config = dict(
    n_layer=21,
    d_model=128,
    n_head=2,
    n_kv_head=1,
    head_dim=64,
    d_mlp=256,
    vocab_size=8192,
    activation='swiglu',
    norm='rmsnorm',
    norm_place='pre',
    norm_eps=1e-05,
    positions='rope',
    rope_base=10000.0,
    rope_fraction=1.0,
    qk_norm=True,
    attn_scale=0.125,
    bias='none',
    tie_embeddings=False,
    parallel_block=False,
    init='trunc',
    init_std_qkv=0.0462,
    init_std_o=0.0,
    init_std_up=0.0462,
    init_std_down=0.0,
    optimizer='soap_variant',
    lr=0.0061,
    beta1=0.95,
    beta2=0.99,
    weight_decay=0.033,
    lr_head=0.00925,
    warmup_steps=132,
    schedule='wsd',
    decay_fraction=1.0,
    decay_shape='linear',
    final_lr_fraction=0.0,
    batch_tokens=[16384, 32768, 49152],
    seq_len=512,
    doc_mask=False,
    train_tokens=191200000,
    steps=6001,
    dataset='wikipedia_en',
)
Each number is 128 + 24 x the weight over the matrix's rms, rounded and kept within 0 to 255. Layers, rows and columns count from 0. Numbers have three digits each.

# down: layer 12 MLP down (transposed), 256x128, rms 0.21, rows 219-253, columns 0-127
# gate: layer 12 MLP gate, 256x128, rms 0.213, rows 220-254, columns 0-127
# up: layer 12 MLP up, 256x128, rms 0.219, rows 220-254, columns 0-127
down219:148167128128169110173139088157130154165098145128126120123138139145119116125165149148138129095123121098097151172104126164130101123123162113133125140144140120097133086167152119107133132143139133160125144159087119119128142119137137135151131168098143127139095121146124136090139105112161111191159101127143135141107122136112172146104112126148146129106138103080140106151093101106148115100063
gate220:126115115145117126140090132134160162121083132136129153168125154128120111144140148106129123102130114121151146108157139136123140150190145149141105135110167157143130101133142108157133140148138063116115140178160126133092136155123163142116127101137163102173145137165124150140118152111120173154087162146157115143131101126138161096109163147105129150111118127094149114115107123132166140148143
up220:147130122133128142130137112098124153143154170129162154146154125127120103141132158104098148098145134117129143132119124116170130103153144126117121168147149104146148100135145125134130136128149153141142129128144122145167141096114104155120111133154112120150118127165134100110104095108159141154106109123122139120166119143118115149112127127138119145160183111129171134100123134121133130128104
down220:128179118120155113111114148157094112122154141117115112094176093159114149160173147159137102164130121102163135125125120135140141123095157137094155121095115124153119178124100136107143125135106133144130129116087127126137139120148121092153145132135134174116107147124152108112142129134106111077135134124153112112123121139127141139074115104112129114116167107115133120153128127118117145098157
gate221:108088127108105188150138146110107130106108108141100148138149083167150169124140132138133134158101159109153155166111137116135145107109157087140124108123149078153123124138132120107121124086144114154179117104124115119115099147155135111141150082112127125104147170113164169108130141117138096125105118175110144112136139139182138101116139133154092090138107104075101091120142156045143138120150
up221:163134158143094168094158124113124120122183151141160121088102110147146110102107139136085096124133124123107113167122152150143162136153128100067104130081149155121161190123128125127169130113079099143133139157109135149136110118140154118136188156105168118164090108143138106118081117161137087143130105164169101143122139142142123149141107150114155112140108128109135107146131130155155165100179
down221:121145093148106134173129106118137166141148118150114139087125183112101071079144092125128121118115067133121124133124150114127116146099150171127110133160110160069138078136125128154103103079103107119143153133127090132138128150122138170147144094143093104111183114134091132121131093143134123123145150089097117146149138106151148127116118142121106168138109125152124167146152174149125160121120
gate222:158130110122160136147125169120075105125135126135165131153135094130122123099102124142147142126107130130135138104149131145160113103142146146143128150140154132124116130148105206143138139115141141149103148163141101143147105122126159121129169108124149140156127117105129180129110123090152159132104085177083111157120155133125133141132109099170133137114140177146143130143160132123141123148128
up222:126148166118104111102150121137148133159110102148121113128075153106136093160103125178144101128109143135145092177093140118113105099134113149131137097142136163151139161151145115139126068114135114130137129107113132076138120125159073134108094105114094124136113125099131132116130153164128129117118117138144148127113135131147078092107105170123192164086109122191159152146114153132099138120115
down222:132123143132099118150152122112150139133117158154168151118122101109109195127173119088089127134133105148109144154121109131136146131172158121127107106109138124096100129126150125136106160107114121108126139178142131133144107099114119143145113167104141116060145140150125103124164160102144125148125119146101143162132121190116136128148124116111113104122148180109096122115125073138133100144116
gate223:067166102118126199133129129157145130150150136159176124106140124139184150120115138131104100155152117091103157111164109115128143129161095135101092115083182101131090097115129166134134117131139123084118098081110144153068132131130153088174133138101137081115129131092075133114144155100131135125126135100153166137099157147117131111129134132130157107113138160113117132126146155154118138102168
up223:093152103140115101145111141181086155138143114148093183146168152142130157150096141149132143146132116119081088185137216135119137156132121130112102126128112137086135145137122140136123105111139137105103110170125120122139160147126112072117099081151135121113138101140112069117124129159152094090112133102166129202137108120123145132126138176099074121126105091122113106076142139122161102122140
down223:157150140179145138099125130125114140091115135144176160117105167093123138106098085129131139146126120131135109158137078141158131154129168112123099133135148134100073158125097102176118142117120189145149143128091096103105168093121128134107117106148106129116073131135113204168109144127124111153136144135139118152149092143096103102184095145097088083127116190133131117107148126156094138125122
gate224:145147092176121125100080081151157146150124140123152112159111121161134129135126133120139107136104101107109113130129087136176140137141145121137115136139151098086141171091121121120125117105171111144101126154125114125148076128157149124143113156082109150096127136083132142078117112120120134115137102138135092097106114103117175146148135155091147125141155137136119115170110132124147119154115
up224:156134181125102120145136155139143121137118180144086111128127154095166084209146093150106148111129097145118115112136139150112089143119064115124100071141150120132145148124082093108131104158139083150150149116150131148120133169105148154126156135152139143091128144120122154152162148113095161127120149145151161132110100128156097098098126159100125136107158124126123133132096146137127147108109
down224:181137133142110110106127126155125126134139122104140101163074133142153110142125165149134104117123106103093153129128106146179098101144135108092134111169165109101164160102134128143154114148155101129140128108134126125171108112162083141121138159096092152163101180066164133133188122096141177092092141101142137155097128126118136140104146122128155147079134134129170110157107145128138127127122
gate225:131115103104123134134162136129165130160166116161107098114124129104141137120166156131111120113174101094143126185109117105136107121136113109127095103139159120141110123122146155132088117124111127111126131168110133197110130112153112126149090086150123120123102146124124135121143097116117130070177078119144104145151104147163117138081120132120122156128166122104108068108146176100128133162147
up225:148190109092087104150132142088105137159159129120110104115097130107149150137127134137089068093141109099151107117118113112138149133141126173159083096081119139092113106097109110112122122098134172119177097128155093162128145067114151141142122142125123185120145112148131119113116121145152150111118097137143111139094152128160139117155132123118126145147122132109123116143138125133125102126110
down225:139146147112153112148144070055141118173109100108152146129130114119173130115081153158138101107141135079147132145126136099109134147139130107130104091104108153116115186120142096106131098140191162137117105117127106157156103132134119128132119130098126130119169105137101156133177131105151117116109094068138076121126135151139161113107148133135156133127113094132121120124144115142142135117163
gate226:087109117139149122118168141153119119099132125151124150115135154127114117112129129138159120104149158115134136109110146160158148067099106113096113120124113105116093133125121129105127140116162130151141128159151141142122177153051103104194116083109109155104095088120099108131152117137121074102100141115102144113151173146077149139138130134124120159148085137093120116122138164112145134110132
up226:097132141093119141088118136139151180124133139115142079104117150145120116108145160160104157091100128090167116110151099115114147163141111134152114143161146165165116122110126082114120153080142123133083115142157087153119136126113130130130125128132177124101115095103190145139078125157151112154101159156111107135094093115168077117116134108130123112110122094164100151117072171161144119149095
down226:119123121099138124142138128146165170152133114130156083127160125173167105139144137164147153133132179125154112109106130170096149132139136123156118154149098151139084103079145090138192144138151150127126135140115111157119152112109078106157138144098159123133124096114159145125103099133121124159142124120125108132111120108134071100123166187128165131122089132155139155156115107171100124134117
gate227:160143143117116120134137120140148136127114130115142125111109178095141127121126114146120136157140167096117149141119093142208135177146080111120122113078124141102165184169119177108094109108179136158088139137135157115147101120145170126126157096162170161119147134135099164141093104124118140113124134137155155144143127126134101127102138117125109143104138061116126132140139145140144141112114
up227:126116134167106116119130114130120155110092157170085098145166126129099101099120127154120165099114085183139136146161161108112129156096136166155151132132164137148134128099135123147061115115156085144131127114116140182107121199129122166089147129138140139132138124133167149163096115131142144114163136115131147109164162169102130143116095121126099120126141111118174135146138158115095096140125
down227:138151110086187126101118124138123121120171111094166137111122097126150122101124150132146091097120097113120141110128120137102125116138152118124133143134094140127109109148112139179140164161118167135146110109134119179070145132090148155181144148125149130186151092098130162109122157128104108142190146102095118109135154147176122115146109136135094092124138168161118130126138162106131085126155
gate228:138137084127128123127126117151132093078103128134099152132141093122138129092107148134116195105157099140088174144139130127126132122101149113121153112124127121104059157135105155141091123105113100131095126129161167140096150094118105108135117186126132135130084138141188104133206111091146124132107163098148113092139123161144133127105157112094124155123140126123145098104138069111108133127149
up228:113200081154130171146101172145174130120109160138149123113098093076105166172132114123173096099122125127151125158123145149093124160164152088157123106079183093126153125159154114094161109174070111114145117149075165082131188153139139141126112165132162106114155129113116132148122148096159128125106134095124104121110130125101120112112105132172139151123108164128088106148160134108122122132121
down228:125097101115153169114108103132115103150099136089126118123139130177132131103004130132126123115161131124093179146119150123094106120155207121106108147140110129115157109116150194130158137145146111118160121092137141115133123134129112134091146130122128144146147149091104123132160086106102118126140110095123142151132154143112133149109111089131123151149115158149135131108190178148109142156145
gate229:110147123146149113137166120158103137141126103132109104130125099118156119109107123158174139136148140100113121157125164136119142122114156087087103134151121166148105174126144150126098135128131123162142161095099120115104128153135071134099126093138138133111122132127121115173144087140095149109128115124104123132094172130107128108130145146139145122148171102150123126134186126204092179154126
up229:108113136147109129133149115114154087146052063111140158144077096135158117159158173143119108154143124128139119114147143134113124075091136095118096116126083105161122144123137124086094120124137116146154125126114141106129127127120090152108108125094134148125137095122155123145148125135136142137158121101114087140136133121124131097103160146132112084101140111145114138122123130104122126145122
down229:114128143153086151153100107068122082120088131120125129084141104139169108132144070120128117102144129123111110140147142129110128096096083111145127138138137108113112146121115109096114092113102131144145154134148112125144103124129130112118081151138159111126126111174150092156118093075143148124136095152132107129077126146117118116105141121116152085124121109167146152113108145087123100138107
gate230:141133146132132128087134171107163154098108124126089144152154143151143144155181161108161146116115102109182129126142140135075111148159105120083132161199121128094175128116139142136160118124155151113144137118123155119125134120149142103126150150178120165106190138062106106111123119132113124130144138115131100095130080112119166093114117116135105110149127132132106136147155104144086090100099
up230:193136102138103143110113147138135153158141154096094146149119106156071087126154107152159165127075171133155109160113142119142135107099149134104156136100140123161102122130126133144094134117116151158141162087134131099124163138124145172141147111163147101112118118123123117093147122149125144123138160170164087103129119131122094141131127150139148133125129164130130109099148071110150098117165
down230:142121100162147107132128119118131120144121060170107133143123107151113104139086145105143106144136131137161136130119132122092122131156105107115144089085120200138104130132121097084103166101174149086159084148123127141139156139113149110099143165133145140133133152113104142102094153154141126099127130206148104105103159135148091130118165137170118167120118131124090141182161123136149161099150
gate231:135174129096118151103110128162149138137112090146136153115153117104101132156152164084133138148135110094144144151149130111122125131156168132105151097144121142144128122129136133142115173111160110125144153091138124137134147169152103109191139135118133126093153178114113105134102105175120188150141134114151132113135168125192142088129113137158129122110146120122162134119129111144091097139101
up231:114140141106076120156132124078125109111120104116132179108167116113142137149148141085153104183121105181128115112164155090091110126137154123130156129133082105108145143109104154140095148108138150111151170134163107110182102165144132136142067122121140142123160147153099072094120098118125173173165141136120148096092163158130123111111109117148111147150127138139151163119173117108111116118105
down231:119150120165128121101120103154137118167136140116160141138139122115109125136147160126106123109138125129146124122123097147127174159101117148128116140132116127149106101181147142110123136150137147137094106127153111127167092099082127097091147137154156127152119083136159180106107127160137125100058122136116073126117087124145084128102127163106121119126163099127139106092176093067159117078113
gate232:131153134138101128123167114091156128135206142102092104119110148122137115130142117158102132121122140118122098157127080131133147136123093114074145120093150161126137179126099129149118140087157120052103175118176105100141172142109136157093168154116139137133125138125147099105118136084137111122120148126116143132160122190154149180117147112121106135133118095159153136152143155094152129101115
up232:167113121142124138148113130105133096135107152129127165147154137101144068094144145157143125107104148157122148122099132117155117146137151169134138116107142156123139114115139148124129132140168145185152100137112108188077081135114117143119103126097149120154086133090090155088156170147116150115142138085118127133142132113168162162121104113121139079150147108109100118156158134143087127130152
down232:125084147098127152121128112156119136124066072179139139125151123115076095113071109118150093102119117093128102118143156098133136132128111162140138103126111120123101103115121121098149096129102139149138150127147107185139141110109139137128162094110145133140155130120091156122125152114163159161132139101115131116125157094121107145147114148156173107113126176106092143098126122121133146074174
gate233:142108104142106148172158082107128186131149150145156109104107168110111131084084114150160139099127174086111166147136139108085199133151121125099159124139141108134146178151095128110110104105116125145109108124134133112131107114149148159082106097123097152178125132126133106147125070105158119095096150128131132159102142069117127151187185116136143124142146137122133125130182165107111126101151
up233:132105108135144106086130116147110122123107110130083142155142158187112114113155110137169119174144126148091089156080103145135161100122113125131165145121113131096128101134114137101108153129131165111124139120145158111128141177147139141190129182128124174131143114204112159163133141130101148125103108146145095160093131198163107163122095160180115138129146140138146138105144171148117089106126
down233:135119124151108100154123153118133109114166133130096115144158121188100104138130098118186120120137124168116131122106097153146136076153121094153147129123112121147143106095139124145139197141148146117118103173162162122095134141125112133152116147148154084172104167133157106163103071102124145136135121199118129172104131150112159114117123140129179169141107078140072102145096125109176139125135
gate234:150116177145132155121114134107111132093145089125097137112155153188125153119119148096122130113157146123109151183166146146150088111132121086107134178141142097137145107138113129113137143126078165140090137131139133118142136134128112120123157138133129133163120130072161143135111125148176089099118116137087160138122166108148163130131116136135103114129075144114131154128109147116130097125121
up234:171117132096125163100129142117127134164109131139126147161156144124098120167137120082137092158099142079086134143113177157121114140157126095152125129156126121125155117102128129102116147113126080120132096151147101128152118134108122115131138105106151146121170134100115066109174131105146080130068134130085120132132139066113158141147116088141131137114102121121146096129123153146086146118089
down234:133127184174112118117131119142097090084135103141167098146123114114116148131170124171112115088153133182160105167124114146132138109122122119089106148127137158145139099141168116145131097156113128118105137092149161134107114133110120148120154163117109120163130092117143187145076172170108137160116125152155144136142133149155109097108134156094072120164098153134132157127143138133138071148090
gate235:103117125137096109185068162146113164123085154151136154087101144144110130172130135157147154145131135097137123184139112186157120178142142106107159100163128154113117118135128119139169093151110093078095155153110127130092098089142121107135124129099107113079123132107114111173149124127138120137082154122107203130128115119136121153135082088159121115140082138116101095158131097120113130139140
up235:098091140151125137129111109166107127153161115149133142162161100152133116149145130120096202178165152145157132112118128133108112118104106142137147169086155098158109156153130108156145099082113107149158118129116117108122099099133181099186117116115095156136149161124161105129090130113137133174129151141100110139108124152149145124134125092137082098109149119137103123112120138113128113080126
down235:152131136164154099105146123135123112104082168126147127114120123111128120101171145077088120143110137109119110126100112149116109116127113125124158104124133076096140173121186117126155091085174148111166095149119134120126136151111133099107103131158139090133155149121143140135137122129150123083088125128058152131104152136147126089160146159117089096114158136117076114134139140110125126187098
gate236:136117133144182093112131129071107147140103178110119108102133132123112153185124134125135111094163140073160145128103115103131106088178123103113157143127121094117107175159145101090102160131134146141138120130150121128084159126093086155136163145094141123088154151142108140183127121091153164159134132110110166117146147155089096097104118115148164094126155152108089134132120160120119134162107
up236:152103053153141115172099064142155107143102138119108120139128139141151126133093160121141144173151132103092133157100136130152151086116171143116119171123159126125115140138151127173162126073114159078105120126163105100066135162145105147094094142132166137087104130156149124099156129115131107098142115084104095130156128161119122143140128119143138105102099138168147095125131164147102137101126
down236:103130128117116137096110089121141174121128152102127152166126094175126124160073166089102153127112164139120119129121117107159126170119123147154147140099156108087163098118108176114158147087137144115133126102154092110147112093138187099170154080117146149132136102179136135123129082128108146167127114096125104130120108121163154168116131101094136133109126158156106088135107151116155134124141
gate237:091141119091149094142068109117172145147128122110123118080144145166113140146132099148136127135126104123127160115159088122136082166137142163150140121086116168094081160138142195166117117140124098158128122160111161142166113101091104128117132115144141147103130137126146141103121135156128135130151132113088146111118156146133167162138126129154161149121131189157099117134157112106130132142133
up237:098140111126110119129130103135113146133118130115122114138159130133136126124123089131119134142114070107118122106139106097106138147157163147147141089131119135139092063140117149121131111131118110125131136108127146165138103122120112107130147106114127105097101091104152113125107149138105144138146142129130153173121141111148123156089168114128137097104089083107076076146166119114101118118136
down237:103072119106124167150125139090117118079096114115119089142147103156142119154126135162123126130145144147161165138120098153133118104096120093131118128141127149143131163116128113143114167128125129168113150146133168078125114145112114109133115121092130126103113159150106109120084107122144103097092141121130130134113129143150137112123108098131107167132128148128138114170133109092125127123152
gate238:148089137157116128147124100137100130120083133124108130104151163145113156135134136076133167139159114161092132081109057147092108107138123143122151114165149113081138184146146119127131138146102108118095104137173125141125122140130117133192152139146137130117116114140120112126145152141155155138119123183117108142160104124114153065127129146123121127104129138115078123132095159127119108123097
up238:137139139127166104113085116101112144105087141127081136151138106098110154155148127146145118129155136116092162137108127128112172111109101122128117140200145109105150143094130140126112149129165137115146082123160100117112128158114114132112159112146137119158125148148129109163143131126151113159122123155111128125128128132121122092161123128086125096123104146130167120181152132099140135144110
down238:110148120135087131119156110106151128142102132124095132119144126121115108160151158131131115069139138093129145135104100126161132089120080086144122148175069090123151094115140143114118096098119106156144119150166075123133152093093119103088134147117139127110143127108116138135140126120130112135109124169151124117113159106144115149155138129112114097129151142127143104143110133132105133154125
gate239:147143101159139117108145144098130135093157090152121121113128187118139139117124080149126116175162096137143106163095158124160117134149106127134139097086139128116104139153165137098143159143150087132089132114149115110133126136139099116102160056146164121153128120139138120097152095065141115130077172131105112097127141182149157119130125162146087072101155125127130122097152100118095129102114
up239:150129109135090161135104161063164097178103126148181115132141084101135111185132156105167122106169125106112124106160124149115182148154106098097138166146098169151157131072109152121166138109153143127109078084163108124098133111132100123115138132106139082180109172134163136094110100113088146084140111127145141105128111089137125117122164093107107101135098097144150083086140123102127155113100
down239:080066112088097120164128139113152103158124150108115138086138117111123124152128149098133141111144164144101111108147140090145094122152168072129179107135157088130129108121101153110070165123121140092124108151133193123132110091105126097131128131071089120123108138104162135109112118127087155121150143169144177098128097151160118151171164130130156137138138120113148170103139097123099171157112
gate240:170152131107172092145150153148118108110127136139149116133171115147102129166155133112126139093132118155106147134126074139129120187101146140122129173124090129092156133100140163114109131152152167071143076109088085120126098127103118127135069177119100145158153128111124132139150140133104118134108126126079157142127175154070164147128113144110139135138102172125164149135163159142097142108090
up240:133133134135124063084141128115100140114132156152083116130146164117114168125154114153158111106133077134100147120127137094121136153100115123140158121146096137147114163100114107145132117141160129090117152113130089105107081125160115096111103132117117123094121086121117138154110115112133092096147155111112133169135138119094152152095141123093124152168115104102112127190155114117109155115153
down240:073158140146133134116126123136121122094136131167118141154128133113081147168144137122114118106105100071130134098156112143148104108119125116121136112141151129154097123139124123090123140112130131114123136133116131146099115149114178099146086139150102102082179105121120157118194109106149066132116139090161139130109142099106169142123117083161164131136102112098149150160155123149096129092142
gate241:119096135192107166151147120120133138107147117105157142167104105149126139126130149137140125113123118124151161158142114159154124129151155094140109111133084122127162116115105120141123126090131120102112097150118149112128146117129096098106132090092136118123126104095162138068138120088149080060113144129118167120147134128107204154117144115134121147105125144134099114146127122063148117125133
up241:140099155170081151157156115135113122130083133145129089136119041102177135115110122134156117143167159100153127119110104121147124111108147156104105168116158128091157173071119151121064128106114152182097153106150122122152110133131086111105081097119145098139082122136124145167142169091147131138138114131124085109063149112101159156123081156114161080134104111100140097155137130161131124107140
down241:130128114120129124081080132092090148093151142093149177121134151136110139149073145104142144167154154192115096134098136166113168134141159125116144167097140121110096169164168139081142132118146134124158117141164164118130141096126124138121213122140146131132103136150109077113099151164174115102112117159115126122107143110148152123127112136159172115124175112174119098120094149097177104079119
gate242:086128080131084116103117148145151116119150103142146168098139141148149142141143145150100134142129093111086186120110102150149130125124103093103150105131128118115120138099143122116151102123155107116117109154108136145100102036144154096161120074136087158117150137076105110145131146143146060149092153121149119075115141131086098102144138093119166147091146088103113153091119098067138118162122
up242:142135126131111116137133112137202197155111126125126158086141128141109137156105125155117124158112163114094110086151097092160129126132153103114135127112136163133078094193158092120123074111125148130111145132157145092154120089133137092110118147123153117112154175110122173130129101119093150143130142113130135138122117124145150115137175132111188182107171146127144166176163119095114126154158
down242:150133118135161104117073069173125145123158131132113138112126142159114119125125132099108128109120140111154146180097111161112067138103166114115153155096113110113126152133117116120106159135102118115110102189107097140134120132104139156109134151117146127064168138154086114141094158110125147144122117098092154151149093092113085141146086135141122107160183161147174142106127118096113147153153
gate243:128118126163148145141181137114140129132150123115096091152190112127139146150144100099143103147128077139188155148141150132136121104117123117088154160126090125152084165144165137109131082118150112132145170087198126087132108157159132126147130102150098104165108139144141083113134099106085146156126124132108146109160171116142120123125113121109126129093126137136110092130147133105137099103164
up243:120146133169079109141108121100164095139139126113153149117144085122129115122137158127139131119114114134095108114077125117110149119122174120121109145103130130180150159110134093142115180131138123171123142136110119082136089139136159155151170158125103132135111161167080155095129117137110120126154104100145157128162189142132128125108146192135132091106142139112191164125111165113094162145133
down243:114193116082140133127116097124135155133105148126156163114104127114144113144112126107151154118144137112094164128126131097122114113148078110110060129156207095105164095154145156116118153134119125155135137142101159122108107143123087117119077133132162155077124134126098137122094157143144161143104121184152107141089093159158161158122152119090160123139134108154125119096113127135142141114090
gate244:106162128157124157113116124109129113117124129159069158089131119144067143106137127169120115128107114102133147098090130114151148111127143115109096099105103111105125085102091148183144141078170119152122111136149118082148066083109147074129116158110130123136141129115148132142097112169123115151150153117135111141112127098166137096137169136122128127126137134142132155081125115137146127090139
up244:166130126144108138191133119139106096116116089110124084103152157096104125152121125114087123143114182093100166149162169088113127142113123161160112153127128120116166139115174144111136128044129106157153111144118109110118095144154108134138139130120147125137122132127098142124122178096137123129140110141173132118140088128105150114117130071147109097140127127144103172131102146169181156114140
down244:098136124152156122092113168142124128104090153120130141107104161157119101133091111140119133103150093117145096137124126164183136134130139133149104153124100103161097120112128150118149082150106129143117135129154163119144162075101142120128172121146119089125152139091126140090164084154144084092138097126097128076126115138129152126139162099173118131109133155166151139145141102094148146145143
gate245:085158126162117156124092114108142093119116114118145171171121112178131158143161122129098146126165129104133123144111118105146163114166134150134122105149110122122138154118123141148134137120123126118106144128137128125155105138145141109164123157176163110125143135129140129115088124165102146103143129136103132104116131094105178107116148138100135150090113114155120151100126112110132177115100
up245:158150128143138113163109136124136161155165104114056157137113121079106145115136142133125118138116102147123120103178093151113153118148107173146102140106117093147173128126091165157155109127168117118138140103137129095136119140147127085156107152137133127120146146132092111111131139149156117110111159128086081152130131130111111083123168116092102156110085121153136178114113119149155157151125
down245:126098132135161102110141130089122152113161127163130107138137158118138136119128121104097105146115089150110160144149106132093098105103125134103071079131133114117128156094147147110121123113154115137148120104110097125123130154135126102119149119123147176161164162118143121145125114093143100114119149078163139151137133121120143111115122110136135120184163156118111139176181170128112147146160
gate246:130128111132141147117132112135099136113121123127138127108163135131157160124115126186101149118128089124129144105137139142113113129142066096150091146121130145129144118091146120152116139133124152118114159111143095108112131146138142142122163093079129153120126116109124118167173142109101090105119133164159122163105150166131122136123144132111144158124138108095123157131113075172128163130154
up246:140102111161138145143120144108115120097134120155147114142171156145116130129101109127132145170097125118116172135132127124133134133175145145120059150103144167168107122153165124165111101150097145147121159097143107162127127134125119138163120141160091122138122146150130110153086116093153119130101088099075134167091125135141117099104152171092110142140162140126149122114133073114119149092143
down246:099120079162116145130170129090111124092115138105109130154152156129124162106120091117150086104124152158176158151134146111081132124166122135199078165110140120121110085130134124126104131120130137148103155159144132094105107144164128137077080127124159129127131105131141126162167146134117122154137096143123092117114150159139125137147093151158130114146128100116152093154140084104116093142099
gate247:131130129143135106115149129110138128115114139149085121147156121152124126077095105142097153133079153110149137136168117166140085106150119125136163119126144173163181141139157173109126137121156101164156155126160102102124156118133088131119131137139157140103132111156099075114154089104143139175147143075160156119128109180133167140141140122174137125129115145126108129116116103143116117119127
up247:124139105122156116139107139148165112161110159138114161136135130082136137151102130167145137127117133155071136142129096138123115126139095119121126137127137130104116150096135128134153164131150141121116168134118103153135135151124171124113122130134146085151108143148146134125153189160099180109135147178093118173116149128115151153088134120106139109133123088116106121134124109094166127120180
down247:119140110081121131159135142168180158128128112100153135128071134137126123152118149157134132142142110091113111126106122136158137113135120161150128095139138139176134139147149107116130123147093141108127123152120094150158100098166108142098140124084127125126127126137154116114163135124144127122149131166137106096105138099149090145110133148152080091091146123058138113204131105113148145113111
gate248:085152131114084111084133083101124126156131106099168089136144117149134172151164091156098165118088089136116120129128166158167105069114136108128091114132161137106122151123122127151170085121091121143097136122097116154141132096130178117148145092092135121109122156142142087173112140121088166175149107094180115118147140117108110135110170128139157134129159109157079109130209127114122144116131
up248:138113143086123107118138069126120098123111115114135072141133117137127108118140078142096107100104100061141118088105146150141145105107121134109125135097168155132161150089133125117136115092071141145135100089138122133121151092111120081128170102126170128081132111115122094117096105146125142139120140078129102089159162141109118105175111150130182137131175086117104116153155108135131184134111
down248:088132136125125158109142141163124107139128112071146116135110120125145127129112098124148144146114138146161104114081108122141064139111110098155096132105125146124163134136100150110120140187121120163119120163123138160137093170137084154115136140127129110157114163136088140168069106141158131157143115114133122108075134158161153143101140160153116120162139127215141104152107117109131115120138
gate249:106172123122115118135147117143146125126137125100108118080105156114136150119107140165125123096172130139129144166120120108164111102119077124081172140137129167113142129147102170115159087129146124111112124132171132139133135149152080146131121130118099118109112153119099138130168129160103153102126149163151142139084144158128072122113158146121088133131153083100102100136137148111101134168110
up249:115126100124119092131108093136106149098093124132156108139090140101147125086156174138117134102170128152112150136127135184120122118135071181113129124124125113131122096148153124129145081143098076158105149121153141176139119133151129119173123137158100121123099132140099110121118117094099139127117113087117134091123152129101146128154106172105138158155133140119100123146124114085114141197145
down249:145131158165105146101077090110136114150128139117152134107129127122102124106102140155123159119136152126093134079070141068122123152127116142106092181133151092112121090109126176153147146182125087098130123073126143143128090116134111140123105154098144124122093106121167161123127142129163141123133093110106106090127160145131120123191116138130132165129120092129159133119121145112113149121139
gate250:120133134124096127139167152104154124142148144123096155109170149108120122078118147144112155130068113116136120112076146099119123105113120118144119128133125123122123144110129125175137134092121136138106134117122105154114096149091071122106128110073157169102123141099167121157137117151138091161156135175071115136117093146143139110111118095119151123126101145108095147119133158159120126118135
up250:115122115116118112155140143132125140157122124174087111108122163105099067125126086097147127144153135128140066137131126109163165072138144117132149157120096172159160131081125150098112132120084130158090147090119108118091094149128120147078104123117141160114101133128140165115160126157108101138152146100120106157155127149122150127131150131143122130114141152101173134117138097145111144133161
down250:129084121112124084123163114141176109127137126132116117160119123145129111129039174153145112100124116142120171119134125160131127120115126145144154106128097146125162145164134106135100172108115123135105134082116110157144089134133142121171129129120164131129127083121157116101120092137152130105158104163141127145144094130133149140151137110150114128158141120135074152136148148124101163137131
gate251:104180117113086097131101103167129177090123129107106125128165121138158133141139130136089098068146118093133151112149143142123137098136180153130162162140084123141121098148132125096096109066158113097104142119137140093147155111105103176148151149134163103139161161111128140108130087093078151124125135140094137137168095121151156137141137107081098153146130120119118116142121162118140167148128
up251:116140163123119142121142124093093072140077165099167114161071112133108170117101140126118121122101132169109139092161141115134097125141111115099162137120151122143132111148142146137105148121119137131169109130115065116129059163117131111166135124135186081199128104118092086158137103121098139117103146163145152100132108128147130154137159125158099120157101158185168168102149164108097138084132
down251:118114121055147143109145154113153145156132165084135141117139106178131108180081144123166156149102103111172087093127102148160099125163128127132119125132112144167139137114134121141082134145108114114145114163123158171173154116111129163105132147121097076120075106116152112139068116133159109119132164162131121138106158174141112149121139157152076125083139153086155104069126121119105090121170
gate252:142180080118143155155106156138134146145147128110150124098180111140133109108144159184142124118129161116087136097120118112141162154161104097126144120115128138099125129132172139155205181157131132083148170089125132141123122105123127085116119099182103110118135151141129141099164116138125171124106147133151145130094108128090139107148129127128100110090103113099133114169170132146129097143114
up252:107085169101095110119120200149084142127127129152105126169116133118155114120156148111106149108115098136139108128127159179125148151108110127147144160133133128066169139122094089150106126116160133144104122151142099132128098203133156126129152138089133144119134127147099079184137126126130115121083108090103108160131153098151114138068117102137145125149152126121130163097111085084143126118093
down252:137144127122119123143112131134123109145140106127137141126121137116138110140118118126135157133106163144167150140094169117080141153134138129083131166119134139077127129139167149140105141147101148134167135146096129203147125125118124120140127161091123164118105110152122121155143143130077135108099128195123134136109060144135176128105115138136098139135163078165128154114115154136135142167144
gate253:101121144122111140136133131139112149103142107126133166074118119122110113191157180110164152111114120130130118150131116111137136178164117138082131080153123084151123173113121171148105136082142136121140189132107125102098107125086152124114142155128105122099079118105174090124135140132086129144103136173141191156154127148151137166110166065127079122119102080117144105129125078094098143134136
up253:160113117152126134127158132155100139136096133121100134153120147115123132094131123121115107137128111136156175071134154117102145124154131161114123124156126175118139137153124097134124110131117153115125102187098102110132171167142170156133081157127107126141113146126079140165120116182152124091113155123158134133144153115095095134160145154122154139115128150071122062109122107169116102107125
down253:144164146109108121150151134159092168114162117106137140176098147122122120098083137149123160093099106103148111113128160133135181155140091195141104163137103118114116088152149146147097116117134105129142148111073106133147164079143118172130135157154143084152152101113135163104107108149124150122164176150131169138111128134146133100140141131159145128152130114131142126125105177139105163115125
gate254:146170171143108149130162145161115105151145146111126110138100139114115121092104126125134137115093147138110149097114112138128080115127085090099129108131134114176120132072123152150102138154140109152134114103098133110143085144145162107110137125102099136153168093145095180168164141111145090115082143128151083127110121151120163139137143126148138125123176142149109137103128154122117096122110
up254:119133136175134050119125113099092096132116129117128122105127122139134123126123168107141130123165095121092158133074138118127102165096096091114145114179099132123123108108132109149140107110155137132130120137169102128153121159141121115125122128089147111091150127154162083134136139136132149111113153117138096152144116105113108165119138177124129156175096116144085132154116145145126127130141